{"n_layer": 17, "norm_place": "pre", "positions": "learned", "init_std_qkv": 0.0186, "init_std_o": 0.00318, "lr": 0.00171, "beta1": 0.95, "beta2": 0.99, "grad_clip": 1.0, "warmup_steps": 200, "decay_fraction": 1.0, "batch_tokens": 131072, "seq_len": 1024}
Each number is 500 + 40 x the weight over the matrix's rms, rounded and kept within 0 to 999. Layers, rows and columns count from 0. Numbers have three digits each.

# layer 14 MLP down (transposed), 1536x384, rms 0.0468, rows 355-420, columns 240-287
503547509452508546478538527490565533551501540558498403565449496519531494517481584486444465570538560580576549561551510564490519534526558557522495
521512534523519471496528476531566549530510467536562534475514537455565531420476489554527543540531447543563515461581462547525502506568446541588547
462599477444570575537569537436565417449546508497488563473512546501488517490517547491537476518599485485565499489493531499441553495561509453548503
491530471518562528391543576517539508533517489537470447430509505637504520511543524495528518523482509545555535553542507503530457573528528493489555
404494462468454472406526581532481534517488577499442533557538501475566480456560540469500494520529524559493497513552483525482535542454488579497511
428442530517471483513550517547462471484565502501483508577490440599503547484502447481501548502489510542480491481435399475455547525524612512599467
500542532511505486435509464541503512468513594547541490509465572495529474504545461551527446493488497544520536564533474537467464513507506491506523
535484525443550510556569535509521538549571530480510517534427537536487489510520544540543532564537512498540546538448563508522552506531523567495537
486503466522431488508470528495477466503587549496473531501455475532554523502522500466470484458498506557515562533482515490544488592520513506549488
493497523457490540518509529503483462532508516445502485507516500553464474476541497489502532523514513532548527576583554504488435553535426529422492
472543446538483541550473531460471576549404557504535464590519539466509467440491470477429462463444522462463555532453490504526504560557496551414471
493457496507540508496507470479500552523474541553514490500454507533505533533473537498484515471541475484481480428510518493452467489532518599543478
469484543536456502543525588513489519503562471502521531522499484548529471598515502476508483529516542518527476487599511479446596497469426501440460
516533455519527541550572529517536533522489504550543517462544505512596483516543504499549511454508556404552486533476552525477490498526492525535525
447480417483568573499582486530447569507499502484550462498467490565443492499478511495507588512512571439522497491602552486495525572422472520554464
549523430457472541501504558562520550476513571559470477455492579499549461514522525543474540468474527463536611527616456560461441432590442548560467
529497593484434531505540530515534457524471524454530580545434516489479558459581531525494496467577504500515466451563468448496538464449572414434493
476523490437566565496541524489512577513499519506541487477562485448550500586523501504499490489488570473542530548571593529484549556514428539480483
471526536468514493530536606541508569473455547498449440520493449580510535470523496498557546567465505535471474433495588523506549563507549540509517
463513568515500506448565472461496601473477511512577534555544451559475456500519526551497511549491530526567558567459487512486510526542490562489519
484564431540526549495483480478504522519474540476500457457545543485545488469515511531492478478470481503499497523533491436444476512489482480602500
508493583554513499504507532581541485529473472498489510585472508511523493500547546495531463519538523482492540452554540527477485482531556490573480
575491486518475505468537529474467523568497562590538476592590510512497487527501526385469573423482543493552543579473539482528591559519462463545540
485510563514586488501445470499449572539468559465509496471416431555538540474553515597525534482530525497477523521511541544539447547563521524476472
552512475500530570470494560511455546562465552496528463472574467517530505541502528518539515540460514519553533476533535533505502483473478508497511
506510547582613636492529468585507498539473426508580510561504524553501525541532597541481514546432495531512530498602466534595600538450470507513515
500492528479479484548486510493496479478558502510482525512516464506474529486473530555477520530492505504516521537478525515616469475482407591475458
531455513532489567528500516549507558549518540533437557431498475527485452520561484515534537507545528525487488514543526474509485529544435463494524
554541508518501574530546489510508523492522500484497465549461485514534553531505476518497544497466501533568497552515593571498501501478449511507498
537451466547437543534477476407529530484426507523481526527470512491565477468527480502466492532587542538513568486537520563529500525519485552445481
497518471394479540500536574446516527486537464529471490481510490506468430486537468479494477468535449459557522527518568490536543590424523389500492
544526547497471579562494561522452545587498536476508436593549573556588497506603514478411475572512531476522584481446464421399515529563518544485542
527464503480524523542497577477546595545431503513505525505508543492542547420503466565484529512480498505490534478475466513495500573414566560472531
491538518518496525539570543453501524549463547493453432533496535552548481533522505473507513498497584487508477595485610503519519522467605616481496
491465512514441545490553531484499507486559499498512552458449434581433531522540520472538480492565522490543574520541575574507494568494469561458470
545511497470519521498466548543510462488515572529484487543475486457430496473515520531507493515478575518505586577494510486515565569532469543525457
528519555500499513462546497560492530501535517499524480566521504512499532536518511502453516547527523441531470487510462496479506513526517528548541
530523543465474491428475516502495467470522477545516485486498530454537475494515568462560497508576502510458522541539537512496467475580517538498522
548496547461527454586518550521539494506522456538461501527522424556534449507498553533478464478499497491495541510513510508492472538541552550555514
481509549482498537451484504557447546523585507516566471533488525441563510486576506499492499480546543536501416532505516545505497570623539484517522
479519547505552558538525519545520524497506461521493544573480527515505536565483459497553504521514507523501530517490595488507599515467507556478535
549555505478546520474536531535515505508464520494471485541492519452566511468485532514548575515485541530510567557517533558540552503453429557421503
535487532546571479544492467479502536532513537505502485533516544529514465526479517511484471504529449547521512528520500464475559559488474500497523
527487450511479561564523534517529491499557523500491473566454489506561440500518491490545491497573495532492553517506562484495508536505477491513518
478542541558489598564519520518531498520504491532502492539501481528538479518515509505530563526414533500493482493510524510487441445516501511501527
531516494507553490542440593547485494503453551492548464541508517525478550527481492511525496561514567514540492513574527478463516457534555421471501
533510486511522465507536531565494527507527540458590526493518482461526513548551437559522443484578537486469561542532545479488490486485478517453550
493453526495532529470477540518493550550459525516442498510562543525521527515504508548557525540473554547465464534493511566486549513525543510511444
544479602496512515494518533527499575540455563529508520565499520447444483436553506566539486479544463455571557525453529448515523501480499527469508
550542483532517584507557499517522477491561551419547514555524469510479503454535509468509513500447426508495581523492436508606562522475517551513541
441549503535466522488568602578468555509501537478517459521445517596488524493493511570473569538435506513552503461525450482514473547491477555523531
541508476523432548503562550494543567518496598520400565554541570477507516459479539484537535546511473511486476562535559519570506497487508501518489
509552472495476485468556481500461545463473489516483587475510494447536476575500455568469521503471442568534528495522529469516541565550569501502494
474498518555489589534488572507487529517500517446458520531490464490469453474531528496489442526514546534482485486456455516583506539497476503521508
563540438529578548602581537532509515577515513550507519541401507442500525542555506475574504517506592512501501527493540476531471521505501590554451
474467539512477535490523567511488470576530533475522523513537494522492489518536445517536484481555488531442569512491541458492513482488490528505505
406458544551459518503510595444441497514528542537565449527562521534563458468556478477445551494501539511579504528524449445470516513508473509498562
487510454498525459507552486498500520502458527499454550446523525450529518509507499562517533486491556508536551506473612535464610488524518520501522
428531410495524533450453542490417499541492540480476481587493524483465492486509415522556450474499506494511502503563500483481481578472583508590514
458466508575480469514478422582528518482464516514518472450503470509473479526525479500564486492512464455538550497544489522524554472512546505523520
522496524551579490494510446528494487459485533530497485537568492577514396458491487529476434524567539573552516611561529465496504558477491509467545
546545467494537522549570527451511567503493542492535525524522502492524534521559511526513501478527485482578478541534553510472525524541522538516497
509524499488470447473566462512441510559504528526484488503502477550486551469515487546499556518473616548476533533566451504478528467473527523532523
522519461510425517516471568527540510485528600504497537610585502466468494547540468488541450491586494524548449483535505528455477534475468615487537
528494544512478534609568517581433506475531478516547538527492516564571483510481581493499494453520471544572480472518422524501535412471607480532538
518483475504492547528538532448560573495526474526526496536559506535470477462532513518537568486576544489543470510495534562582476542454484528541544
# layer 14 MLP up, 1536x384, rms 0.0495, rows 356-421, columns 240-287
518493499474446526447500526465494507548511519497525519526498436485515482541474486519499495497442536405436564487463487473443512437441379494546487
540517509511430510493457439563518457548462492500490487619465483537517487559468528513515524517468520521553480494519484543493602470460365450516500
498484543481565552404514576470542445450487530582524482495459593561566424423528479534590530581459520546469510426520447499546542415525526479543461
548572472540506528464453535484526455456489460436506554427464507540487505584480502570468526486542476471507488500507490514528512496536513496543546
497491518478489524606474437521489549507450512390558468471409519510489536506473519514559403475439484441491509420514481489497490444458562456551476
471456510541458515531438534474547453498510509454467528521438518472458529526497460530520466472580480470473538467504516452506584537489543527453490
469485438464532505493435469491486530494486423544456492482474523494539511446511546503486490487530541432492514442479464516535604561513498485556519
518532513515524462495505495512561525433429563524534424511525544524503524470556421490482452561490474425503512508537526443455475539506513455497481
479529530509484478517449505499465513448479550495515481440491471458528477477548453543506546476372476496453530507554497473542555411446490481523471
570521537539493538493502549443536509414480523477495516529463537531463503484428561561506404466497551418452486464487540495546514450524499513537514
538492377501514553544525580503482552520479479591463539457451471527551481470549523532475463511524562499502502525437461463484456510471469479502472
543508444532513539523593519515577462460546544463499539450472518474504562473513567540511425537562537476402533473505603452474477512466512487518469
528536568496547513532475508453508451525508487533470496533464513513578526466449529531475488535513437429467504480519513488436523487458505545518521
544554527510479518460499536455561507450483394479517546464513534570533483505494508496547452507476473538406553540550538484520554527532528533561502
524454467535446466548572463578500522576440500476485504455562537470527416494474485562579488504523442443495481567487627538444571472502550544506492
523511452577515505535490534535537483510474451519503458481533539532524458512512542524529418463469518402547557469528558424506500483546509539494449
569502502444527448499492561548515503541537458489446514536539501552459458518462548451602506558542490481470516523485535520471533534485557474487511
499489495467525515466509525450531458467497458458452532523544492467528531501497482492475469512509431402532540482494530399526510478528578500441473
550540453480450477439518469485451501482456521542501526472479466503509580451467508521523512470523521579555508551453397537486570491553511552537611
407524493478423546495513465529432543511499434525468477491499397507538546423465462475562513469495512505488510434418507507495518506479516508530471
540509453528472515495571545510498463523500549516478438436506485485513510408472571463499520447574476494495507494535498548499545471563582491490469
549525547516516509463521490454518471445468537517479571610466548454516461574602522545482511441531523445486443513442486483540558452401557461484468
505539508545581444494559461439528431533491488506467512429496526498485452524487492456512550478499417475466472503495487466443526436491519530434494
494445505475470528494513469507511544496392456560423491499486531508455475459527551529576506406404481485518538543508497496543447433496511449433517
509531453549461567462559462476490532479495500513524522556492473483536498535528508442500450458515506551564456555518550460451484487574519485469476
474462481490535484516463459554573538507484465515533511433519564514537408479548470437478526513488475465469526515473511534516466440539543502473452
483523419495483488496467527481461479550543457549477484438479510459469552471446510466480444519481496464421467480534474473507463510512580503533444
516537495493487574434448529423530474442398500525475485485484498501530458463523472494480437543564546450483514553523461525441476554486483550488522
494506534496516496506568497496433438485496587471422530423508535532514497521527480484491508547559636544509487459536565559558442562571510486478487
480470480510588528443491563528451470501533527457498557548489547534591608514525466542488494460522534516521435545491491612451459505549488521513496
469442482506457535576542516541452473474562465453399506498456514461488466493479523414550508503463526525499400441500476459457498449473536564499555
595516427507457559487406447421519485485476569491508439368521561482590536502461495468488497515441517474488458594565545479463510435459442461512468
514479505516516467503481518539493541453615512558503549511499521508464545522526568472479478565510445474483475573447428547538456482423532453464540
505476562615521427491538451461532496468488474473442475477510523500504522460534486453454523583557486447464527469521535477530465460534596540536531
450500417547531507518450478460519549523459434472518501442537491462513524530519458411529510467463461445501452550458516532470468475528555494533491
456483559527444490484480459557533453454458506523517521499480476575532438473473542526476477548538558477538488527449442424429451477542469526509489
565428536538429493470482506516480475512472452476477539426474526478505452538442471474491457401530506510520527451544453529441479503530430495557452
472563475509532555530488579550459507535483542485514524503507489485461503487488521513501493436537545489517522534524464539541477461470508527432499
487409458499559484508491486550532590483551419528473508518543469394576574507473476485547529472459525530431457487524479604536530447445520504532605
490485518481450526425486464525551460525454543484441474499539484483458480447448569510445411433479446537483500577480504490475475506491487492535476
493517450476502474444478493521468453454456532466474422452503552544445450508447552483448427416530397545601502493501475541569468435401497495525519
526505483549549496499483537481519438435395501495521486479491514509522454464491431441490475523475445532541431470472571534470579483511490464477486
523408511485548547441535453477395486534507515553488545455528491522489562520479548470480470489540550422544420483478499549480511519453549526455501
551471512490532483488455451505650442435490576536482444493500472512455495494512465550513472493514457440389475468451500516518533457504510543501508
569412493492424511537492491508546513441470502505552477520591511481562494500534424507466462518501471468449477501435568489475506511488571521506430
508472453474508521416500538537518466486454514556473489527507544553501469498517551479508498513448488569516462533471522528534492459535484521526484
549523478504477458516519546416500435466502539549464484487511533500453541546483490485518561516564521518480526502541427525506530466530493494433466
470463567494498511511571516472447464485433547518477517528457483561457426471498545565543518552487488373544418549551504488430503462514485527501535
485504492473549465493498575415484517508464505491544549482500503510552501447497476474532514485470408518513535530466547533534531516506543486548460
508475466493514588422475443488485455495478500513507488531484455527510538565436539497555413519435528550504414446530504508486478468503503542554550
540447497567479488462532503533521449508500476504568555461506457476499502473540559505455518469541451438483456489513498549534470485515462491556475
497510538432393450503522565569459506513416564591411510490536494498539530532574467443468549506441504447461458532417481551526520513483443602537480
507519473573524486487488487494422558532458482494567523531480462494449528478521443532456596537495483504582451515428441503512497477506533507504444
539540461564492527473495452609538533553475482506511464514489445437546529521518524568509465469464582405533493550484460565555560504528484540569466
544438504441535483456501479468420435487518492559538500491494537434546487395481569498505513534548567549446479456538466588575478446519512464495506
509466482529479431467488528503451495527490425468476453485488491434495461447511466508520532529531505499512452471535507503431519440553489528461563
539510536502466502425450487483481484454469507465500468540520519489552515431515469473538527476507465548484531491492481479526572507538517464500576
559516485516495492537524490529516499494463550499468541546499490490513520510498489536501508491486517567511500481493490508520486515493485482502537
539439456450515478564516541472557492496454460526485571504441514548527524496511498410427551527511412525417544461419534526506485541504472444494617
554521518456453507621597512537531478478500508527505469494574507499505519581586483581460549462465436497569463451446468421528486475494545522515492
515525529493529548484548522489536426469502524523476552526486496448434500472517573516552521524551490462504524517541449491529613507460537467528520
497455558566537521503508495406461466553418498543472426480412531490541498482466513416538474438467437505450531474515509534435493496486498488461479
565505545549520449488536491494494536537538526530464500482507486379507537556499422470480504535462585508485510498555431540473523434529492494477529
417440526535493548503517449452510451438472530489551484442435501444479534519411517507503507484475545432581502434478521532548580518483488473542483
532513449519501524525452565567529534400532482457506474503447493431479537435492566563451484432506459491523529521485469509507517538461498439485481
475417499584437540539559497535493587506444585579496491509515456565470527521478498529451474528450592519547550550498516524434528551390543547476541